config = dict(
    d_model=64,
    head_dim=32,
    vocab_size=5021,
    norm='rmsnorm',
    norm_place='pre',
    rope_fraction=0.75,
    qk_norm=True,
    init='normal',
    init_std_qkv=0.0538,
    grad_clip=2.0,
    schedule='wsd',
    seq_len=512,
    doc_mask=True,
    steps=3849,
    dataset='wikipedia_en',
)
Each number is 500 + 25 x the weight over its row's rms, rounded and kept within 0 to 999. Layers, rows and columns count from 0. Numbers have three digits each. The size before them is the row's rms in percent of the matrix's.

# up: layer 3 MLP up, 256x64, rms 0.322, rows 40-86, columns 0-63
# down: layer 3 MLP down (transposed), 256x64, rms 0.083, rows 40-85, columns 0-63
up40 124:505495505554498500503533494519491478513540509505552496524442493550482467472456483550503493516520521497527516484537498458514494512518509515501518474470509517493499466511478534530546465502500472
down40 119:539462516460526515471519508484495469527459507477505487494492487492523443520489503499519500480521523471490517475505483488535492455526507507499500502415525487502570513508490509479473469515488499
up41 022:535495483501512478484442487494455538525513513453488497513502548501455465498496534524539465525511507507527477506539503529483522520500492513496517526529529515552521500457517504461528485519496492
down41 041:478521519531494489514483532500499464485511509508538536507513491515471503521526502454491529505510508454547485479461558425531493530510470476515531501489494537475481488493458503485494484488480495
up42 030:516519490490489513519470517498493503521493517486486487499514502477529455500463504573483498490507568497535514507486537516483505509523472499502512493485471508500544551442540483495523454514515467
down42 050:503520500538496484507518545540470502477443444482522502509501522510485499460541498505485512506486528481535476521489510562516502499505527525492504491512520461510476539535468463515514467536517487
up43 128:496532489534497514509498503469478492493495506530514486524491478545493503513491492535546501503512526524478478489502502503551519533514504474487505440522560499529454473477538550525473457483480490
down43 125:520490471492525550518474520429496496475525486499490545494479479493475437546511486501515524527506500510519466480485495550500517476477499462531484498531510526530474485514454509492502528492503484
up44 126:515515471534491494437509496457494488483486522530529476476481462499543518497475480527530487538523479535516497488494533516503494538545456488477474494486521535519456472461490508531507509503504526
down44 135:462493483498500507472544519529486549480488540486494469513478499535526542498500540513491512495457513514523510524510506515468486528470503492547495520465568459514520505456519509472482511521484496
up45 128:512529493515493503504540487496504443499509522485532475516493517507523478517504513542522514476546524489495537478475513496540513476498459497515545462463561461521496520469548526503519517520497484
down45 129:523508472506475514555465466460487487483530487465535537463518509479470532488466510508506475468482509510504497560461492512499522481513485477491502516486474533526499482462473500463497506515444493
up46 108:545496525516532520446479514474529508522496538526538486484495531491507509470447468500477520477538520481498472517524510490465467497518480454490500507532498482494518533467495550504486492521462477
down46 100:509473508487515502517456474485485494492488506526517493500501497456498532483465480449491540513507492483469509496520478494449489493511528452451504523534446468476494468540487547502491499477458520
up47 036:501495510491502481520521503463473528495465529502471458521520494494479480536461537509488474470517531493553503484502507514520480541522468457481446516515509538500501518469525510467535491506445498
down47 056:504513497515506493490490491489455493481521445506484518492480506534536553501497530495519512527501513502486507502450471486508554486435475523515496507447528473492536563519492498528484513522495509
up48 038:497519471545477452501446489501511521508500521511497479497478558505481465545477464497509480488525509475496460556514480529455526492494457501495494510486493511513521512466505461449501482507487505
down48 078:494453486571469502514471429537515494511492530507472506539516467508494553460488508497494491524488466502484482468504469480478454484504497483525500500482510479469514492487514529505512515466476501
up49 026:520512491519522483510481515481487483494552493489479471521521465521538485535470459557517446523517493473532532511520538516509509503487497479473486538477521510500511518456554510458515490491503488
down49 037:529489476482547590525497497499532488487537523507527491474525506467495514506529482513510530528471485511472462443469479518504485488468489497514514476506495513530523493530496473536477480525495496
up50 033:500509497516496473491479499491494534482529464493494485469486511541518486523449488499497457489511504443520490528485533520468494515510474523447484513507489523525463497479563483493546500544487541
down50 055:474526490473498507535532491494498459503484531522501559496546455468520556478485474493518521470499488472526481500519503494491517537466480482534496503502537471518498481500467532542473514519513537
up51 103:488541495465496497529509527509515483502531452477447495505482462503513483498464501532472516486521538476464518457456490492488483517511466514499500482513473502463466502455535550516496461487527505
down51 097:472484572519526497487498467504517501494530519460544541501477487487488523494555524523481491466499475512496495495505513490503511557468484440517471500506527506491503497476519484497518531511547534
up52 124:493518494507501490496498514466529465479509535504479511536493484526545513535489476501508526515515499535526474493509584504468528517553478478526510481506507517493532461445479499484535526506524513
down52 124:474552516458521477483503501494484519560489505490530501466515486487504465460492461518490478525438519489499511469508509538464465524499492515540513500451530522489493500494483538527518463508515501
up53 128:466531490513466488492473502499551515481510493491534480479486529500479473538520529504545537462501490491501505501505516498526510490518503508499511520515477540521417480513521455503566504508517475
down53 122:506472500534494533494506527475509509513513492534478557483486481494535521497483511472427510479495501522492526498488484494500558545468477488493536493531506461489501524442501464488496498478540515
up54 116:513481520478529520502531518497510484506510535515475522469477537452506450467512504530486527489487525478534484500542514540507491510485484514531463473542504485460494501510506436487534516499450501
down54 116:492518505541501522483514505504508545497445537525526507497478487515518542486536477492510518527479515505500504451481477490456453499439487478466518517476495471509545493480520509517496536497548511
up55 032:491518469486531432531502493485491494445528504488484484530543498505475446490496548554509509515493515482488512535494533497537518476520470521492482505492539504517502484466541513514496484507462481
down55 063:516521504503495543492460525507499528516559517496486527441506498500496518448497478484443452471490459475510478485482539487483517485476461480520510486517478495471482459517493478501501506468516527
up56 115:471466494484508491501544506519520518497519504478501506525529493534517498438510495521496462526521511459486535460476498490469439477519494509511471505480534516469505524482523442476480469540510520
down56 116:467502523488519531515504495492514559481487479482518511508497532543502511494516520524535489555548455495460518517503527469505496521502512518480507502497493467498481510521531470478439444527491472
up57 023:470520469489476462525496503449447530543523502468471517508499510523507445553471491517493490488475525475518496517501522545495514503504514517476522520518460518501526498489529511501539461516486468
down57 035:497525500475511467505524495470453501494479499482487509482567522486523491515542500492521504465507507463465522524473491456482551499504506471506475522535498491420520484502482507477508542480508502
up58 021:485510449501520467464491524488432513510494465510457484500475512475510457496476521527500496490526538498533512550495542503517523511542471477488515480490505500528520528484520525521552478488487493
down58 037:474484520496503503570511519495480506478494508508530471545520494486500508469564538502514531482461503507523503510509515477476522521467468478474483516456491434487493540503472495528506499495467476
up59 116:511477520525518502508514502518520482541529468490529535494469517521518466451494434534511501478513512464546506522496455493491486515550508509488479466522460500500483453484499513520508498535473484
down59 112:485504470494457508530531510509516536534487493510445480514491487538514466486506553502495475448486520527503477520468515471540485536508549547509484485479520522483459480491492515508495486540499485
up60 108:502500475538493502511484513514451529457483527489443502515453489521500500518460461505524511490485508461532456506481480521488507539469481528503497483495454513477477529499509519481494453512495554
down60 113:491524491524488501485486518482512506499498480443489507476548481536467545473460473510504524488516485479469556502500519453480453497456514518471561501487482488492484505487458483512509472486516510
up61 029:531510484502547461495539516513479492497496543500480480485478487514483466508500502552514471471498532471540524525507540475485510460554490511487505497516526534487503482458531517493557505473526497
down61 051:479507510519472519501443525483494523509482531507546485529504531455464513487510486485468522501494478508455541488480505494490507496501479491494548514484440489543514497507500527540474528519454462
up62 118:472507498492477498484510511525484539483496521472484534503477555491497475524482472496492476514534531470525493499503458518459486500513516553488505506510489552481452586499507527498491472499510509
down62 118:478521499516518535456506511530501497496450434478454507511502503484523534500517518466469552529547500500512533468468510510476482501478485525495527499503486514513474479533496534481475487488526541
up63 118:488484479461513541543470480512481486550525491487498495515474487493498470565444522492482491521498508522487527488554483485518466495501516507488531492498524545533496511493512544548526493485524512
down63 112:507529500523493482471522498522465508482508484475542550445523476508533505467482497501502518436459517483528524484514477525453547501464496487525500474503469515473494505481504467474512508481488464
up64 033:493503483481534465491457502480523514498494526524483497511497476500544458536463473501502479516525535476542471526460552495518526467490461506536487468511559502519481506482535512477519497505507480
down64 060:467479508462495502517494488545458488484483545481504514484513506537535512496511537493486499453514512524463530444482479519442496520511492505478539462532487483469525515496511469522469508532482505
up65 109:503513492524524493477504470484539489464492486504541454509493532530527513517517477505513478502512490488514488513495537506457517523465510488481533496567515488513514456511566470526517498535548486
down65 094:483490552467489486511470493449488486523526495484496527489490481509494495497500533448488522504511470501521516503498460466497467529494482489535476473487513491456482564468440494480492486456487519
up66 024:492500489520501459486478533496476482526510519478496441505497517532495462503434512537499480454482518451543524521477500526487500458471463483481494510504521496511539463479508452490496491505515499
down66 046:518501534504541489504506515538516545495478508544543473492493491454521488458486483515511526561497517530482493509505453480503504540526501521506460473461484496509485522476522533504484516526463531
up67 130:513507505514488476502532489513451457515515491479511501446507504520503488517474528502516492512513556471519519473492528537477507527510534486478524529508497510520463497532585500519525469492487542
down67 120:498515460520492552484506492520492507470469520502491510576471501480529487518494519493482523477515517508538477476516476500494482433498491533455537507529546508513507494469484465478503479483535490
up68 131:466498497517492490486466496470506481501514497474506499465486503502509446482475495539508483451530514476507492457512493500461485505510503500446553463544476539541505547493468522512491513510452502
down68 131:504557515545539471490499504480520531517494473525470482478527501515504521526525499505501509529560496482475460498485522521515470503488541503504462501488499478520486490551506432485469532513482488
up69 019:513504496511482484505509513493439494524534526458484484484481492529449462509441465544491457529504528486541517499505492541511462523528489483469525497480512519497513491468529491475488495517480469
down69 032:552504514560470525447546484516489496479466476516510466481475443495496523488491492447528518503498492498483481497479500467482500512509516486494527480458478537484496469494508483454490502494472533
up70 093:551526498496516494485482479514501501496458470481482527511508501492496510453482528515505513475527545554470453510457516511467476483553500512490503509464471533510492556466499490512516486528494469
down70 101:505502505507516495525499485477529548473502519514492468458498450483481469470475492541450444491518504549516478455507492558491471494514533514523503489477494488472479502478502511491525521543497510
up71 112:527524498530532471494517514502535461490521497479552513506504501553550429441471476520462515512514521498492506489492465501490501494504485508456531470489497479537507486487506519517507505532520490
down71 104:458497528473505533520532511498479500510522517512538495493465477496523568499477522439470488489447499480442500497494477495510506484507516498478482499499522525462511548478503462526505511535524501
up72 025:490512512538512472495489499461456523498446543480452483500488511517497495526490574530540472514498543502508472512517501478512499531508507476494481477478481545517497486459513522495477454494482497
down72 042:468515535502472507528491535501497473495467425493516511512541499479513514477506442510507479521492495502532518479459469533440495492466543494473492518500505534490488546524506476499493509474505483
up73 031:502505474503491469511508511487464487517561504454516527518527516491524481525452502524478476551520534508521478543468506534517497495503484520492496503487538505505551506470547485479538513526492460
down73 055:552480539504487491509533517481532530519486514507456531470502463524479506488504488488508506476487487511506517473455511498512531478479513429512534536460485534476530489463509510513507494503557507
up74 110:445513503514462526500490443481516451535515501498483511508470461543501455533459462499524478488499510492485495485509496478537499517518474482517486478495493493470514528449535528474521471496500478
down74 104:484492533457516523512479499539459473458471499520525510516489497481489496515480462492496494485492474484445474500490496503517535473530513549497484482532507436446503505532501500469513522450495486
up75 104:480478506516511508474495496503523548533427492498521518487482533497508498478457479551472492465513485486531474494494502555476497497512478531563484506545485496519493479502451494477516508490476494
down75 120:489526561523503534509511501501513457522480459488542508516469513506467532540520510520485497502511505507473503475444488529514480496485531493505513448519459488525489514562493492494464518521467491
up76 123:513490507490467511512530487515476528528484500497461502518531524525486534539487517471540439496522526494533513458521539504507459487488501482510471509536518512546536526516517500541515494484538538
down76 110:500511532484539523506506500478511497504484481523487531485446505500526539502500487444527543460575500525486474533485530503476501517462549520476500494500515470505496486496506499505449466519497500
up77 127:472474477512497499492482491495482484484529502504497449526444491497494450508513506506487526563525491489480521532481514518504555520502458509497492461547519503538520533492531558509511485486477506
down77 117:526568530499490482505476465514519539514535495520473509493524455455504512542506512501512491461491525545491503490481492488469453469480486553515512510506477538495484473505485476537516506512525477
up78 143:524520508459526486484502506511541529517517507512487468513530472467525502501456546495532488476479459526522556493509526513540499512494498510536486514501531526512479511492505500489567472451497474
down78 142:465478484438515451498512502494506528471520515456519474469510498506486488528498469528515482470504533526507511490473495458502510434482460515486485530524458512515480514511455522507500520483503459
up79 115:517546468505539458488493509532477490480493451512503457503492492526521475474453501537481473520494522517513501469483525509514501508470505491523540482526528471520501499496522525513515493447571495
down79 111:484531502484478522488489478502482503491529532495532548493467549477480537463480477532499480504488486533480486516513482484491528502476516493501463459556472531480511525463459457493486539506480478
up80 120:495513500525521507517462498487516505537548511539486475498476500515470467506478483549465467486484500512526532516522526512479528507473471480478508539486496478520514555505529471509557496466519546
down80 109:448457486451529496479539520520502490480470510512533506504540512473537497473487499505568532507519503477507497504490505478541494495521476482562477502516515497492444495511477520485466482524503500
up81 101:517501514480436452541522507497522514476509504436539433501506517518466473523474515477523530489490492464497516505482462536486490497490494488497500514514538517516502526498493514505480477523483450
down81 114:466478488496447512511512505490547515485488518536520490547543516482462512505512499479468492504499481451462531482491472487502481462511505555499515490508511499485545502503477563524476504528510469
up82 107:461542502534487483509500477459523470487449470508493473556510528529458464474513521537495508505511477501513495466518517434534474503539488487507483486485479500491511488487478526466518527525497496
down82 110:517505485510529494533498508481481484461551527478518544493445485529499531503493506528491514492467483506512500457468486530494511502476565532485518499504477494520487466503495561543471501480527518
up83 121:494495488507526461483533512516502494492517501498488481489517473517474476471534505494493471478504526465538499468499524472513496465537559481488493518483487506485510530464539545515535437535488550
down83 123:461515509495518517513516470559532503473499502539528477507482487500554529524546506480541523508511470477493501508501485502476524512453482481505480556537495549472510466530522505485514519500475487
up84 132:482503521544461531515461491497515469492506499503498501479544512516547508514492468514457505532506537506500543515488517547459515503488492514485478473493476570523537540492483505467506471511473486
down84 119:503493514503519530487555505467539498473493509513514533507499533528455518488543501470497488500504496497495487501513460525529502483512512473511525501417527499486441516500459504500519519452521529
up85 026:495503477497532467536493520551489507523525506480492453510484508535474489535492508518480492508535572487505498534464533520509519482540492506465469487486542542492505497520545490517529526488486483
down85 040:481530504478494524540500457471447478442481551432491510482497479506513492495495505484491472505506512528498530508472481493523544503515459485480531513470515470530505481489485492528493519467462503
up86 038:511522501532540443478480508461497505571499540488501449476466483507494500509481521524517469533502500472545516495506515487502514490497485466435517519493493522506517500445506520489486470496501498